From a checkpoint of a small transformer trained on Wikipedia.
Size: 10 layers, width 512, 4 heads of 128, MLP 1344 SwiGLU, 138M parameters.
Architecture: LayerNorm before each block, rotary positions, untied embeddings, capped logits.
Training: a variant of Muon for these matrices, 1243M tokens, 9484 steps.
Each number is 500 + 40 x the weight over its row's rms, rounded and kept within 0 to 999. Layers, rows and columns count from 0. Numbers have three digits each. The size before them is the row's rms in percent of the matrix's.

# layer 3 attention key, 512x512, rms 0.0945, rows 24-73, columns 64-127
060:544491444462446551555444489450584534460493510459512451495507490517466538567463490519553507462487495560446443469509517504498476444566553526520508472546531457484419444506545496532504471539496494
059:445503454516479417473526486514496423396511520481548475495441519572458506546485477422553500506486518476504485501471422462527535497507528559496556486501537551553592521532452503491481532499493517
061:478508389558435489505489493495515478504414497479491455453479518485591456516397467527483568482506535546512577521496549495466597541546479501483491540441512515533503544532509502524504479447394459
059:518522450559496487522427500530524560542437459493430482469513510523542520491509538471553534530453534372510510493509470540471475484481545464567492455491486458470407457450454511480548506551555476
065:476458464508500442505566473510511509490463492512536479518536487486464479507452497464432571530507523527571488558459532502532502479550470517449502501468465479577513535432506521484451419498391523
059:527462468503507504535520500465480454511477495419430458493600516461487471530498520504528468498473443606452465511437502512497520473569498431554516563500625501454426484488533465536530510483496488
071:526468512469536521497466508459496467554468467451512498506496499523483486491497509535516521561509476509440460476498473514531514457535509537496501479430459541466468490509499471468552381559544442
077:485506562509551529483531499477507447497585507489535539517477495539618530504479426483572443535510481491518455488460549434479525539416478493428528483450539535509553511488466497514521525535492501
074:458496516505454538545565498522467461476505530535518466497461532452601513519501498518494513470519506505473504540476556535535512504614474485479514501458482521565502443500446552528443545514479537
078:476521473491492510504531497506530531558494578476473513503505548487519521420540539389457545515519469478523509555548525518488423494451548508493534485501525454476472425489512454512553522543517437
086:472552507557511474534539446516424478441591503455532557472516426480540520513585478450523393512523483492518464524432496496524428464472534484507525499546540503513509512544419510508493568552579490
086:432498491550551456572504485569567494430488555505537487482528493476519455505523474483527389488487530504525424502528523494488530520513477510494512522525548470530566498497579513524478482524473526
088:579546460498592571490427527507505448586517532456431547486475480533456408533503445578474405476529437518491464400493541511498453485558508496577515468484513440487581526417468459450496555521532474
088:482458477488506539441502506494482515497511521558464558543458494458471505514504515499490485544557567515444552499499570510453556519529462484542422528517492542445453555541459480507559446465480412
088:423457508497514482593525573450484524453517452534490446562481464429538512460482464532571529498451518539440446433569495475503452456540466458519508485448493580494510502532516512453515541521522476
090:579550476499504463490486466554465522485471477490452559505458465520533474496522457502562553457507502510512494448465512452549500459526490457450581499519469550531446602454510528540485525487531480
098:553555471458470527477573463450489547510421471493547398465445509556494584549462517478417508449529472468488480529485445545475444535462504499467498499535500522536466479503467516505480508510470557
100:458552532521531492551487535467506505462471540494538554470507527500481540424498547530448518497485499554494452474509474506466500503502566501513568526457551488511513443505493500479479478537444463
104:514558498506492572534550551564463541486528554462518463529522522482456491501492502491421442466511548498536476526455528489489472478508499497536542481504544487515478494550413506480515554480474505
103:598481437530399492494461546589518498506570414504472480568503461512463510486501531474500480530530490516441442469531479460507466417472512512509530468462490479506524431487512546520452524478441609
104:458437436537531551467526544497535558530546406514532529454494520530482556519420518533538521535542515406527481476591533493496477527533429463512494524493544527562491499539485504473471422458542571
100:536503489468546509467517466494538494513518459472465561424540462542506526518460434510550505487441536520491475494491515516516478513505508529495448518505403457430520434546503534443511506469450505
103:538571531465421540514544536565487446484504466499511487486519408582462498537503474470538444422491504488490435464481555455560474530467498565507518451487510493522513498493574531435472501453600562
106:395585486499518496500468496524478447466538464477549539555458480592523496556498482513383459486462444473507440513510458543461507509473520620472470514538533452477518474507500469517479578530506521
103:525456529520483520454509443517524497519514570491505518428430514532534514531500544532522487503456463523499493494576482429457504506522523507496561491547563475486553466533556436492573480532594537
100:483553470440511560515502512488476474504451558473517480466456545502449475593441466457547501523533472518442552549538481527487567540472486463466479475515492562492647528457526466402476471490495494
102:493545453468524500489501479556502498459533497448482450484480536443549443451581498503502547507440608445495404485429515549539455504498515471479559433479490550560489484478515533531478571525475501
104:506419487571473468479440536540466479512501486541553589487470516532462584482464522411549444441482455510500522514507460497499534543412457459434476502561511449476533526527569520488462469544473528
102:530537441488527475588486476496576490541560460461487513509480501510486501430473507496555512492529507433499473478517488497446468495389500489461468451504505519502543419495520490465500494518488497
103:500464434541547541589477510479539430586485514481521513519483542537406520526558497548528425461526452555517494501464511531472487483479478518388479420545489549553496508470476493522529506474512512
096:465503530568538520417522524481522462546524452506509487569501511511506485493496478484497523463503497478589575480466494510480473524510460483576618468477544453531493471433486473557451514545443466
103:499472549498500507492531535542500504543423492514468526497511489496411597526554482553540569584431496527561431547537516543518493513472515544551471430424481451514485497539458465470576448604431544
102:492518512504482498527514472505555473577533452559559460509499438476550448460492495539448580551539513418492600490565455478508464470459547556499513444487485493448483505426490478470483486493538484
103:484441548478516521576455493590574492508491436477569444511572528485462521420522515474489542412583435563519478458487500508518478530530500469495504592459499467487516486534545499523471539507494556
104:532457483538513463545555438455474492585524521519457504503493440560456583457511435482527539504509438482474561482552421490536505515491510446527543527465546513482506523517464455478456463503561447
103:452552471452532598547500522492486492488489438479528526466477510452584450536576494500463494432510521522481537507607483539449589476445464541492536476538456435481588545503475509475519545511421486
101:532497556497433516530497422447445493570484493506495491533429568436435529482493503389525448492491563508517482486542530516450506477493516510472525441502475514441461541460495523515504533530476468
103:483511512531462522402485481501504479494539479508544532483509522524445494514555460484475444516571508512517471467505517476491463519520538446502495542463537572478568521508445455478408551481519468
099:506509474521459465504529570478504448433523492490485494455454511515453522424509491447556520441469563451511495474542484495389522483462592504424454510528449437459533495545493504453469452498498563
099:516445512534497456475502528467487492558614496465525524436538552488437473423513525501492419401551440475491566483469487517443507543557462481432497511504481528479472476539476531479543539521465473
103:508484559499489539538464422492534508573599516555520500508543499494529481547491425474488465490516539473569430530481499463588564528461497497489497524462521463562498491511496496440499516477593488
098:475517478480521530493471494536536576453441515484491541459452513542479542490483522496451489430590539481494516509518533457397492510511486525445486477481478504565514474477471494475563475506553519
101:431550520511504480465506386506527516543465468488458524521529507535513438495461505494571503508446508427597474487547444488501484501524495592514606488453504510558422501545484515487503452512525455
100:534524513416575451513538519538483428464490479470505519430485495483435514507507495456551499541446489576501452564525396463473543466523484500533482480410566528477493563506514513456483494482545497
097:565491477504417499530482502502523450460526474551506543573515511463542492545509450498491465515512553529523514507473526487547507449557577508451515516463541509502507545472549452503462474508475483
099:552574545580521525481485524483506504419526502551589525534531451507547458455453450519493575543454495540556487472533582479464465496520493536457448532487536446509530499523475554497500516520464549
101:503504540496561500528451490471519509498520493551496471494469511537524537525496565491521512558536535493497493512463446430517494500514554553437493448484522579499590552480499528569508377482564513
100:490435496436532516538445466498428523553551526516521452518469495578499512481483497529518534552436539473492432497496521481440509487529491422468438481482512542496528504501456485529548583417508497
101:554457538557489449531452522492548503487478513448456518483457515464520553524509559505515501505496509475537453557434501527537522488463405527531611544476544440502496519522510515469477554515494492
100:452473501550518471474519472489491534471471519526532512537509451505476533476546542471576525485483471466538506495507477491485524523505442400535531562556508451458564504487512497526514456472441451
# layer 3 attention query, 512x512, rms 0.0947, rows 25-74, columns 64-127
059:433468587462488506428499474567490486459469515505493562555506481446534480510531570528441436487509505523528440536460483485429511527438510479546416481487555548539523515506498466526510540529462525
059:542467459488543523504540518481514549498610505501429480525461518558516447502426482507431461536480495461488543486531480480495512490477517493492508461564518543567389451459509570489540484516533499
061:555539491498491544518445523477489474471517479572494554523521523543545486433501479551474525498483442528531493439461509493548524492509475424447401520566500466454425471496557531454499527520555508
059:524470505493523523494487521497515458433568494448436519542490563520497471517428440528471469462512495533512453486471482491557530425476505440526441561570550554522536496556477536512593556515417516
064:476531493463530478504498503560536522453512534580489518525456558579567501532517460506491514437469528440468516460482463446550526568441427468442511527486517483487429503509527533507529474545543417
077:440581521503525604501509512484512462512549515555558517489476514519557519431463473448529490504504516470552511513447513447453553479453526534384491514486503485465562497518510462531491491559533474
082:441556461484459552542510435489483490502431553484539539454508491432506494579520509489493416417474432530548501505472497525506467553493483575567520483493477468498468498454449498463503592461457561
077:559519483430555493423468425497478516533550518525419474530414525491512439443524528440443469551466505481491521447513499517560525519428470441432477463528516482495459419457482521553511526458502431
075:509551540462524408560491507511519551459456523585493530529499464520515515478490528531509491510515496521487515529490434463516529516534440478485493538473451454452430517457540534533492498445481391
087:419422455555507484533521527505555472499465600459491544452540520447516430482549524518548412517545520489552517509461573499507513479561438551511530467487490423505551477489578472462515453544536540
087:524487511465492529477489540503546428464418495471518507478490521585532488499550506573475612430460461505432448469487459468506498554493434553512542494422514491546579529478508467494470473465445558
093:456523498491544534491462491571497481499494571481504523474543516447498524501524527442424472511475476495450556518502503572459590511542523573579429468425488521435480618491470483500588482507502480
089:496408497545484448503565484522489518426488468555522481515478534534535530491452504449459565512474601469492464545488471515451530521418502500476463515525503537495466472552521566507482489471515506
081:573487486458570529516517545478497519527506486452448487468489434459545435498512449485570539487485499480524465415482521488495512481481494503527488465500508514484536517484559537535457472491505493
089:509516429434546479456511489565455540492520495510474533492518490575551531539523548461439439462519491461545516524467562499521512479523453450425536525526425486523457565513441511504541508486488422
095:432559506473518526545531571455483475531448463514511451548484507430479527474445467482425534497555515567486523483505434487503521479484523557508553497490554509431479470510512503562524455511454483
102:431502546535501452617406539553547441516444490486558553476537538432451526399503521478557479505505513490526522512505529520478524526536563471528514482438518463478556471467535479450483454520510440
105:568496509521474506477470520511452487526510501464565507559523513405468491482464554427462514536528495539491504522501480506489453493513449555529461518482553483469432461541518520532455531430484572
105:524513466522443495472477494514566476563483429462512533486476474535491457449539493469564556527501478526459425543560428502487457437412496525504480488434544495489546459498530484568510469546537626
102:550444450461514523411504516498530536510527439501449592463482478565481516534463435559520538515557489419485535498587556545550485478527452458547487494515444420521500536501468486453440485499539542
095:488501540488514494482536443471511490502498524485435538417476497527550509485540400482509490470479525522423461532479487556524509474497528534502494521483445497430498452456476516407625569481477416
102:483555512497523528510493580526420467457523450536481452553575427592456511557532466494492491491454507501487468472501601498512519500504475563474500493530502500454501498514544478443513527501576569
100:450543546509518475475459499461519447534472467477556467544441539525506492496533508554485522542506384520518536489498478549452489461552490583549456472454555477436584514549502467507449501497541512
097:452496524471496552477548513537527466511453537434542526451408506523491560552514571526575501506498461574492479517614456450511536508521507464472532435496560488566618449565567488451540470551537510
101:410544460431493518514529521553468498538491553494478460509514512459476513599465473460521473554534509480428504581516531534542564548478483484476466442487450573515520509455489545451494428520474458
098:517548452503545477445511530531460479504509466508530512530477595490467466443494520527497547525480527475456475493468521517597437456448572470456594518532529490543536466469524485557463549473479453
102:512448508566481471454450526556479453581451466574555555505533524590475583467438474426497477406441484487499541473489423512525547557474476508433451466535530453478530506543560556475455418488471543
098:569504426501550493564461437396489432489525520499502505476489470525509509457464517500564502520493512513490457513507525473444484489403560553485496423513528475561558451487530481462514546504505497
101:496469436542511543518469506502552428484481523463500532510497530544444544524463471584549431456487505620488492487522502543503493465457461540389473458499507481571480554519492494531518514495503515
100:517527548541487533457491454512503478565502443490480477564509518502485520495508519488467554512473497512518582496473442512466510520459469501546586459490459489511501426482458514593493470541435493
098:502465542497497540540514503597487511542421534435456527500559513530404568525522482510543556523423454562494445541498490465520450477500504474560472441429528456543520535546516474480520477530437537
100:514471518532481511530554463532587485542544482527559431523496471479476431465414514578416598550546498426548510504599475500498478447529510523536434405490469491471504525489495499518526521494505565
100:554454493429463449525451520537510497577515474498506484476527527416476566471527543479538551447543445565507506458488518531513461522535525491533452564512466539530504532544505537573445498498461494
098:515484464555503486539516467410515562561531472500452453506531471498443568475440457524476586503450483448470547463563449452588464580548496502516516475528545466491513518554500417486458497515521496
102:431545488483533567569505495536434491460507444509563510462488567461514413505509538464440532456493469568493464473526482496464580505419503551541478491566430467486597546488459478479528493554470488
103:533488526526429529521453462427493459499474556504503471556489516471454503487541470361491483446488503483508493519553508503456493523506536542524502445463551488482490522503483518532500494507504487
097:464518527535514544414496483508541490459540465450570505463482524479460562518532467433467509548515557521520486471476468482529502490541554500499484530471537568505547560481443497482440514487514477
099:509491452482486422522481595468490490417478518506475492484475507551446492449562439424566500456466526512493548521547536456430457462512581544456455525537465446469512455561488522429509449486518555
098:479470500524522434434505495503481494559629446448538560453536547444478527453496517484406438422539470465515569445439469535458510514550500507467546522553504499473484506524425504518591496511449436
101:510479516511520573478528455527494505525619453566522493479477478538502565546526492473511513478510519451560417466476448502548554500488539494541473525447519490517548459540553559462523484480582562
096:448480515497526577505486506548525560463429532486534572466531509529485542502473533465470491416584547484494473524538540417454500554528511518476532445498498510567446524436474497468600485535525533
098:499542531521489491520528449479524444544476436497449517540493526566496488424509453522550532492436544465609438501504440472536538491580487526528582438458525468558454554563510487495457472519538457
098:497465512470508469536583533525496467484522521497514519470469502480449477521496482461555509533468532519487461549481435480451541552536564535529490483492542489498481585482473515471507483499480498
096:495479446492408489512489495490502487461525479496555597534518457392623480513510498483468473516522532511484513484476536530500547503542583521544500494483565511471512544454546442513489505563520518
103:530585536539527551526459532473502489470503480502612553508533467479549500462499451470480525565431471508542526499535514536470468492486552528475523603474523462524512519528448568522488518513479567
099:488500522502551574485437475505478498530523520556507505522478488490507521540508527420542509547559551462453509507482448408521458503444556477454492494489492550506539501509527589548535409460555504
098:517472535426544528519511429499442489456513544450522480529509512571530478508426496551495555581430532437491434559489463505532494511490454460418425463483485532547532546526485508537519572477483517
100:508454540543493437522477537500545501502496505424523530504471491486545529466501553514479528505474468495520487533474478554531496529498427506542578511484535437492486550522509481427459541516531525
099:466515555491546506435482470490385560535465478473510517548537494509521515393547572491584523518554457470464516479463522484528509515548443451585514555571479451444486459479470470475539494567457430
093:432478541445481505527542468511493559405472458490543506555480506526510493495552518515544545533518509513620496514540553497554475513428505499507512491444447543557535499482514583455513472454464545